Part of a small language model's weights.
Training: a variant of Muon for these matrices, 220M tokens, 6724 steps.
Each number is 500 + 25 x the weight over its row's rms, rounded and kept within 0 to 999. Layers, rows and columns count from 0. Numbers have three digits each. The size before them is the row's rms in percent of the matrix's.

# layer 6 MLP down (transposed), 384x192, rms 0.179, rows 336-383, columns 48-95
099:480481534531540546492480558523460488481545512503512472505524487497511507455544536494522509534489541471527521529503478495506531525493506442499500
102:480466448489474497494505496519541521468537482510467511529477552461485532490489454489473471468554508471497479525500467535513473471497505494498505
102:495488503507519471458464518473565526513511500454477474474476506454529546487491443518485475503502506527574527518577479481501499483494516479475496
102:485496493509495507522498500493500544505510485478494529518496538546499472554550507511533517512502509480489503492490528492511480464554495512525490
103:488535456461490523543494514522513472461533508514545492511513470528488517478473506517485523468487465486492482488504494479515489470531465520460521
096:536506525509481497506509535477523537477453507467465520472514493504523528522541541517484519515477467474538472431512500523479508478516528493504512
091:513521500511542469528525535533545518486519513453521484469519507501439506511475481522500503557500496495508514521519520520519509502505511507514488
097:527548499512475482470500523496489465506472496493479509452515507506518511485535532505505520479556456460513487504483467509533492489494505470497488
095:447450564509456515488515509490500493523497500545503514494504509477536529507456487537489510486478504467532496517491499467569522489512523497523485
096:515525494510452481524526519513478490495483525503516530443514504439509543562455517536515474528543485489526453505497484487494501473441509499497456
102:516507536488480504516482503560494459533475481481475533541498502510535565537532504469483477502499536480497458469496507507537483532505514490514501
095:541534503483531460478436514510467485506481482484494523511473460499528513459454492518517502504477543552544491469518478518482475531508532525508499
093:508515527470497510473488518509485460450624475499518511493479449603472515516508495497501496509527518475465493490530523496505499507516516513478535
096:504503482546469524456521518525466523502527462494484484538503481490481487476519504498480517472510500484528482545487524502529534467507517473507543
094:481558511484523491497492534553519492495514483528483518521399476524539527478498494516490473502487503500477494487415487505460509519504508527526546
105:498497560476472500512535454521514474496480488485503511493499450526488523535508525467494488518493529513455441505458508503540486546491496512531526
101:482493475471503536524473492518542501546513496465490507514467476504468551506467553542513498481490466506479539503523540493485500484563487512531538
100:482503509515469499461497480515509522497477496536527452519560484526554516452529535523513571466491462497491463519488503486478445496501472506527495
105:508454548487522546537530488515460476471493528505511524519559465491520514539524532508525470501484526427501465514507531503537549483501473534517483
098:497500514507531530542518503494479474489508495507516531529531531458486515528484484437477523482505470510493527485496498497533529464566473503513529
100:536514533440506502497480537535511494477466533490525528511514480539484481522485522480515525502507490526512526539545468464493534498518474510489463
101:500475465516467519510482482476499512520496482523494531483514498578468505441504523550495498474525478514490517528460499477504500543515439472515505
102:524464497521460479504480465525476519461510494482505464508526553488489497479505538537496508487477509523567489518474472449484533487510499511441485
100:546528491503505483451492481507484505455453494527501453544487516511531516469491454502485497493482568519498547479531491487531502512523496505466475
100:489452489481479478475480532499512481486484523493496495476448493525445499492456555555556514484450464519539507484496521507511494469489487470491526
104:497513479457495486461479489459459516498519499502529478464461492474517499459475467569519470483485504490515522517496496449489505522507528508484534
097:440486518486479495499487524490532473507485466497491511513506537449509488500477527506486530497488506545515495506465490521481497494493537488542527
099:497458505538520449527518519475506499538464488494523478496512533539517509467547519495508530506518498524507493471509521492508499505481486494448491
094:515463496531527500460535536468515517517550509485547535471537510547462538496494494518499540483491541512488515488494496470456523470477519467497485
103:490521487490462520517467465511508466499491494487539511498471523488496509463521446542449523507437548476524527525498515503492480481517503492496482
096:506533500435494519461514507474520452534484514537493528529532488499462464541513499461506475517526535470468467491544496516519503528523499490523515
094:500528499522486515514506442517492533490525528496512447501480468508439482530497490490523482497496508514444506527531470460511489478497532502463491
099:531504494476492504470504472518456458527483466489507460540460489493495477459524511507474467502518508496506542495559500516496514501501522530479552
103:522549520478532482520519503503517522479505506471476441503527493503491499516521452534492395473485497526495522493490512461478508491472469482476513
097:471475502464521489467494509511546491510550524476490543506508495524444489499476528529481489479490487504505507539512530456525504518491504476475492
102:522503461495507520490531478480481479513497513493519499495530483492513488521508481493529519494520482470502459513460549473474523550483493489488545
103:538513487478474531480467492516503541510547477459530516518481521512492483483493497506537484454478507500512528540493460482512515472531519436500542
095:474503468501510476509502499508510536493499519460532542515513490501500498478536467474496473515496493524466511482485445481482485460505468505522517
096:542537483552537480497458555513520515558467467526501540510518488519491493471534486531487520501476443479506501498499499494510480503500419473510518
104:515555531528543535536506466453512503501564499477489524481461513515513501517544535496520481473523463482504516479466496512477532514489480484472481
102:518484489537504498516494472513486496534455536486464543489494525583479508467479513495479484504489510526461494502500460487523511489497449452488520
099:511470495498505453491485533512459517475521474522500540520488527594526525491482489549547564494494507505479492470474512495492539482513508523517486
103:529463505487498519532464476552475483486516500493503547536449536454499461481528542470498514478498518512509550494502502500501539498519506547514481
100:454500530464471510531494518455532536496525495505520465484474521499504535519515481541473481506546485522484465543467477510522450482492474510475482
099:485471487491500517515462488522528510520490514498499473480487501484518469514488449492526530492525540531484514466497490523484457491498479533505484
100:531516500538463500515536493507524523523485515494547520532512467542527497499514523512492544521532482559493509505490474489472487525483492477529430
096:506495530482505518470488473541491480523515507544552484504541430508533481470557451499546509492520515506504482515533516499505513470453502501510506
102:510493495508498519489515450521536516496462499549477522510566512479537486512521488512533481508479498517454504495490481510427554500501516454487469
# layer 6 MLP gate, 384x192, rms 0.127, rows 337-383, columns 48-95
102:473483480469505485486511503518510486534519537496499542493489497489432480494496473516509479470496528475492486459501502564491510493468447516503506
101:508529498476520451488495507508496504473463498486534531480563512494449501497522504488472503492522509483507476522518461462455459523479495447537491
103:513494530479510479546503478543487492488459468537506494494483515488525500505482447512560513534535470504500480487472529505522532491490504542518526
107:486515467497496529524507506489517477450518527499506559543471491497502490476512513508501488487487492453455502525527517498528530532521486530465461
105:487518475519518531497475512513457532544490559469520496480536492460560490507502475512512488508517572501484490529493493437509491494452484488489485
092:512501496479459531523484542477556500466501488513472561518494479516471451516500493506520492507470493523460547487504470487463517485499548485538492
098:515509492507498473504505478480504504478512492550535496523468524527430487494530485483505530501511528508527517477480556519484520527500484468446457
094:516548458543503455501512505497507497535509476498489480537516470504439493458521482461535510488477487499496477539502506469506485555488471509515509
098:517525468506508436488506502473453520462542482544526510456516509509463516479447475529542514469473509499480463508466526469499488476493540499466496
102:538456553524491460514470513525477532530514522544485536506527515491500517490487513513452460497545499477479520508511518496520483507498549495551487
088:504506495519495549486504546515470519448492513521491488509484522543543536482544507516558507515479516488574486494534517509491507507530463526520532
098:505485503488540513528530512470485502531484481511550539533508476507494487466480453521541488530494507485496490492527489508484476543536480524489507
095:508470539548511512485520510468526488512495468495537473534555510489516446479480504491484504523446488545462481464473499534494513491466526505494482
096:534478504459485483496501517514534496524513498494461528487513547495484478498489482497538479521477508490484531516509481495449473517505467492515517
108:532520506515510475497495539510500461494508495527497510501479489542524469505504480514527462495517528435472457493533537474480493480517459506491458
102:506475528525510488544495505518524564565558509508499495506534521494505505535538531480513471520534487479483460518490495494489527504512522509488481
102:520466518482475469500508481538499492525539466525490495515496503507482530463484506513521492529513486498502527481464495477533550497518443504496463
107:496488502520509527513457537498501535476436500502471493488523473471489529484517563490451536504484486476519455501527544471548492541500493476499518
098:491501556460467511532517552473469517517501546537534533487522532473502493527517510511486484559495463491502477515433510507484503513511470521511516
102:467518515544536506492535496494497507516534493472470511494534487440481496520533496520486482530506469490521484490480530469479534553510503508513511
100:521506508460477472507489557528502489485535514461477500496521539498505461488469492507511476518558506517503485505512480560480499510505525503512536
105:497509508501474498482481502527518514471529452484502488517492519511527484514550498482514491518505495533463475505522486473493540471507485515520534
101:481501510502498494534471499549510480504507494513514530465536529500487531517521501471532496442514522500558497482486514517517469458537510502510493
097:463476517501479496498499523457468486521497503524491523511483481517502498523495471514490475487553502517511501497490474476498502495526497478528553
103:538501507518531494532512483482490523492531538511514496510514512492506498495522515477530497481529501519524558510457494520514533471485496485481471
095:476504505539539452537501444546495515467464502526474510518498507449494486527516477494498499547509513477477494511508497474522534476511517528524504
099:475504460515543482523477521509506549480501511495537535518465471477498470523488507459508512494501503488462481505532584512515505515467523466506507
097:475476498515477508502503546501504495492525520496508524500536535510515462539487513496497507517505503466464494485484429470485518466456486505515482
105:542517503490518496519521524508496466528518488483467511538511528507512526471528508557483453497505524462497539484445481452486531513482497508480455
100:509461525529495471488492491517488499488496496478509515495497497492507476480486505543498506490531478473518514544496460505434517498498481484508491
095:488532502506520483491467493520485454503549461485503521496496504457468539549493508468494474496480538511482508494498472499479518512503478530457505
102:465499465496478463522498515495498420511489541492477532484511536518471449534512537487523476497500506509528495473451475534493479457507493476492503
103:489498542505524481534523506555518458510468533491477486457514502504473489539462507485520512490548488491483526541516488520481488520480485529499480
099:460487490541533489544500509440507476507463504520444479521481484533519464498513507479473523460492529529526471496553530477468516487456496478460496
096:528498469524465476515496504527507518465519544512495469489479498528538454498493498464523517510481489455488530490445494474524521497506490490511460
094:474486464495507498476521462501501457489512496488490515450461541497458526486493503522510482488442487480552478518475470497469491511462541522489526
096:514514484516521446494487523483522478506482532497496539488454504526504514537483509510540511542458474484491479530495470480477491478516495476486495
093:482569463485518465480522497481512459486515525464498466515551463541537482519464547468491476529518531486486526518526476520478493500507519551562522
101:486513469438498477478504535515544501520497475541473502528490483575483478524514522500521532527464491494493527533462510526504563501503515494525508
101:501526534491511509472493469492474491491538509496480523519480489530500499437525512529501486545489490496483498525504531518510492536537504490542496
099:481491512523477487478515472535526518518527512478497467501502493500531495506494496549528467495460493550540479471473516464475510499491492494472512
105:458495517506496482485547469517479504512508511455494541509539519495458492504466490557477539509499514488480489463541476503527517488498513451521482
104:480528470534494526490458514488540506501549490496511519499459439542465479506439491528480504522516461502514481471498464506557504485477550501524507
094:506484473525512516543510508497493457516519512500555496530530499518540447484541468560485519536494519490534450468480481495487484484515436489490503
103:488478557534491520490537543487489517526486517536524454511449541525540500540491511468474497485496544444503485503473470507503484497537466519496454
104:473474493476502537505533499495468489492524487480501489472507502517524486500490535463545483475477515530466506490481469489492553520517539531477482
095:462482531485485495485494507506497489527488516511533490464488516501486493508493529467471475477478516506513505489474518476497547445479515540519536
# layer 6 MLP up, 384x192, rms 0.13, rows 337-383, columns 48-95
097:542538453521450529517542487512483506483510503456509537511485511489486453512501507524513524479488478499491489532479491550506486477523511493467535
099:463494478499511489520554494503486449543479502506460497485452469535508499516510550549539546486492532490502527434509558505475500509460513476515475
103:539472504548523509470500484534501492534524463496514500448480488509489524501531513451559496473503455499515465496503501451508507485486541483542511
104:463522489501522499489492546509480496487480546476434471496497488488523507503520526516473489453499506519505505503467496473513512551467507504506529
098:466511523522490491472492524494515477481509530487450525512500526545481505487473482456497473527515516533478522514512508492511495489473490523517500
090:486479455511505505521462524502533510540512490500510480510491513533525559486479509508522525505456515497517536522488477532497534521482507513518526
100:502478475484495498480482459493495525473512511544503526453463483466485495460496533475499455517466522508493524509471539519462470509540499493506529
092:468523504507501470493488547491474507505506506505522498493459517528510490467463517471502498478566496496482499482493485522479481518507553532511559
093:500523516512484496515515497527522497495522476481482508508483523496519488468564521517550459502517517491492486469500514530525511503507509484471502
103:527450525493497498450481470521488547494526488515540544512448518507523495494504515534485497458492465452456495530527540458492505470515500474501477
090:509456510548472550488487527498523506490505490481465539497500516481514496569449491479493480506490475511447527498538463473510512470471497501511477
096:508483457534521495525490517516487529454513483513527507498528494507531473534485567469470488485478519505498484478464524494545527490474514543467508
095:477492523429494531546514528459454434500505556490500504503492524474491495488496503493469557491535489512545491514451514511542468497508487495526515
101:512485458536484551504495489468499515528499481505543466493485536507515550536517490464535541485522503532495526522528498489481523448499524545477493
111:478457492515520490514536447520514495473479554511500510507501454541501490491532484468522502472527455505501500518456434481505481444514466495452542
101:480490500493530529471532500508488485527498508480482523498474503470458536497520521517497462470540491444497534437481520446502479469506434507455515
095:521505492484514512479472504483506492512541504534489476479535462495481528514507481494550538516523480509526497501530516517458479524518495508516545
100:520494479469514521519497513534477511466491448561486506498503486488505455528491514529518461535502523473527483506472495489509560502509513480472491
097:494484470514552465470498472452562505512509526489493552478515465480501497499485486549546492541488511489487508506499487549507468489490501511526518
100:527475469522476507499459506529488482508465512496546469496534513506497516460452473470489534519530525540463531496485492462501488490523504511504485
100:473519475476492518525461493500527511523473529491517540502471535490454478484487492520508477509473488454513526456481535479517486533478477460546463
099:478505511432508516462516463478486507515482464473475514506479492489506454498573493521468490501484509517516498481538471492505469498477516520520535
100:507540509482507492454478515469505542553462479502533501530526491485492490502524528476529496470503514482499500488504529539468478477487482505533531
096:480495474476492535546506535511486484485521497480518506498470462501511501498499515504466502502466500505503466522523490485472498497512467506502509
105:505539519494516522473537480518502503530513500532518538497526496534504506523492523506453470447529492510514541516469446447468528481484491486532505
097:485522498514517530492522498499512489499507498516510495490501440496459484552495524539521514495467478482491469468472476488497519523544508487492533
102:519468502514523565484482493473514511493541502449533525533468505510517553500510487514487486541503515455445512481509528505495519507543494519523548
096:493505510506463523488529473528530507508497467475494522503488483470546464520530513473459482513489490454467464552464527452497512541492515496514507
103:500499552531498542530536487497507507500517524453507497492502462541477502475487454535490535456487543508513559478494476482545497496504487484483518
095:515533518523483541431492502520459518543500498529471487524504523477515482475477491511493482452508494507518498499503498572464542523452537480489508
093:501474460501499544486543507504515522507454499498545528493529541499511507496509514553493537512462499467504446511528503518526500504455487470498460
102:475436459485521462469525483506464512513505505457521500495527510564491472542501486479490473534493491460481506495448501482512518520532509478508541
099:483485469492447502535462529476504505465515490508507471523520510517531496504508539548415479547503498528512476552513492525506529478530498539504514
103:497513537477526493491510472531537524525486464493530476507474495485499518556483481460510537479501456473481478446491511470485545471414481524498551
097:463507492521484522536519504486540487507535531518518519492507521501492461483476496506476535507517513529510504486469495463540543525502462500542502
101:521474474494484509531459485477477496515459488516469521503531490526497468462498532517488490499487471530464488516502474488486499478466507454494488
097:458549528480504505535486475477475513483477532494511552523515491491457517498511488480471504470509497536512468488494504475503535512465470531454506
098:474509464513421502471495477512547489461490472473472470509509503514498467506462470476526481487522538468497510467504480501534469504555524535499519
094:499498471487476496468472520467443502513489495482532503519521544482525503478443538556450523509509520495548456536475490511518541457525531528485520
104:495494538549487480454475483512508483492466511500491499505514463486469458511527506519503457521520535475456468515468510503472478501549485503488512
102:531487507545538514506475534498507499454480530530511477490445463522481470517465521480442510485520510506480514503505523464482525514505507488546489
103:504516508490476540542488457505515521491505470460451497522511511503513504523523534482438514493532496502472509514493492492548545522501479486535551
099:463518491488494535481511507472546507508491519500505507486503460529512539518501462513469509510508572508483519518482515457482495468479495472475449
101:492501526508488470556502462525480478493522502469531508496498488472514506473523503476504469492493506468542543494480507558489501519510521507482499
097:507475539491494521527481539512490513473461521504499572505466529502530495528517491527445499493531524480502466474485484546508540478496506521498494
101:495528513520517535420479482555470497523507511488462524564487499505503493542490459515507496519527500472503475528521511503481459477466507496492502
098:449491473470468482499495493509561474514537520523506498507541488536554524511528527497466502475497516483450495492447492543483485516454506474481482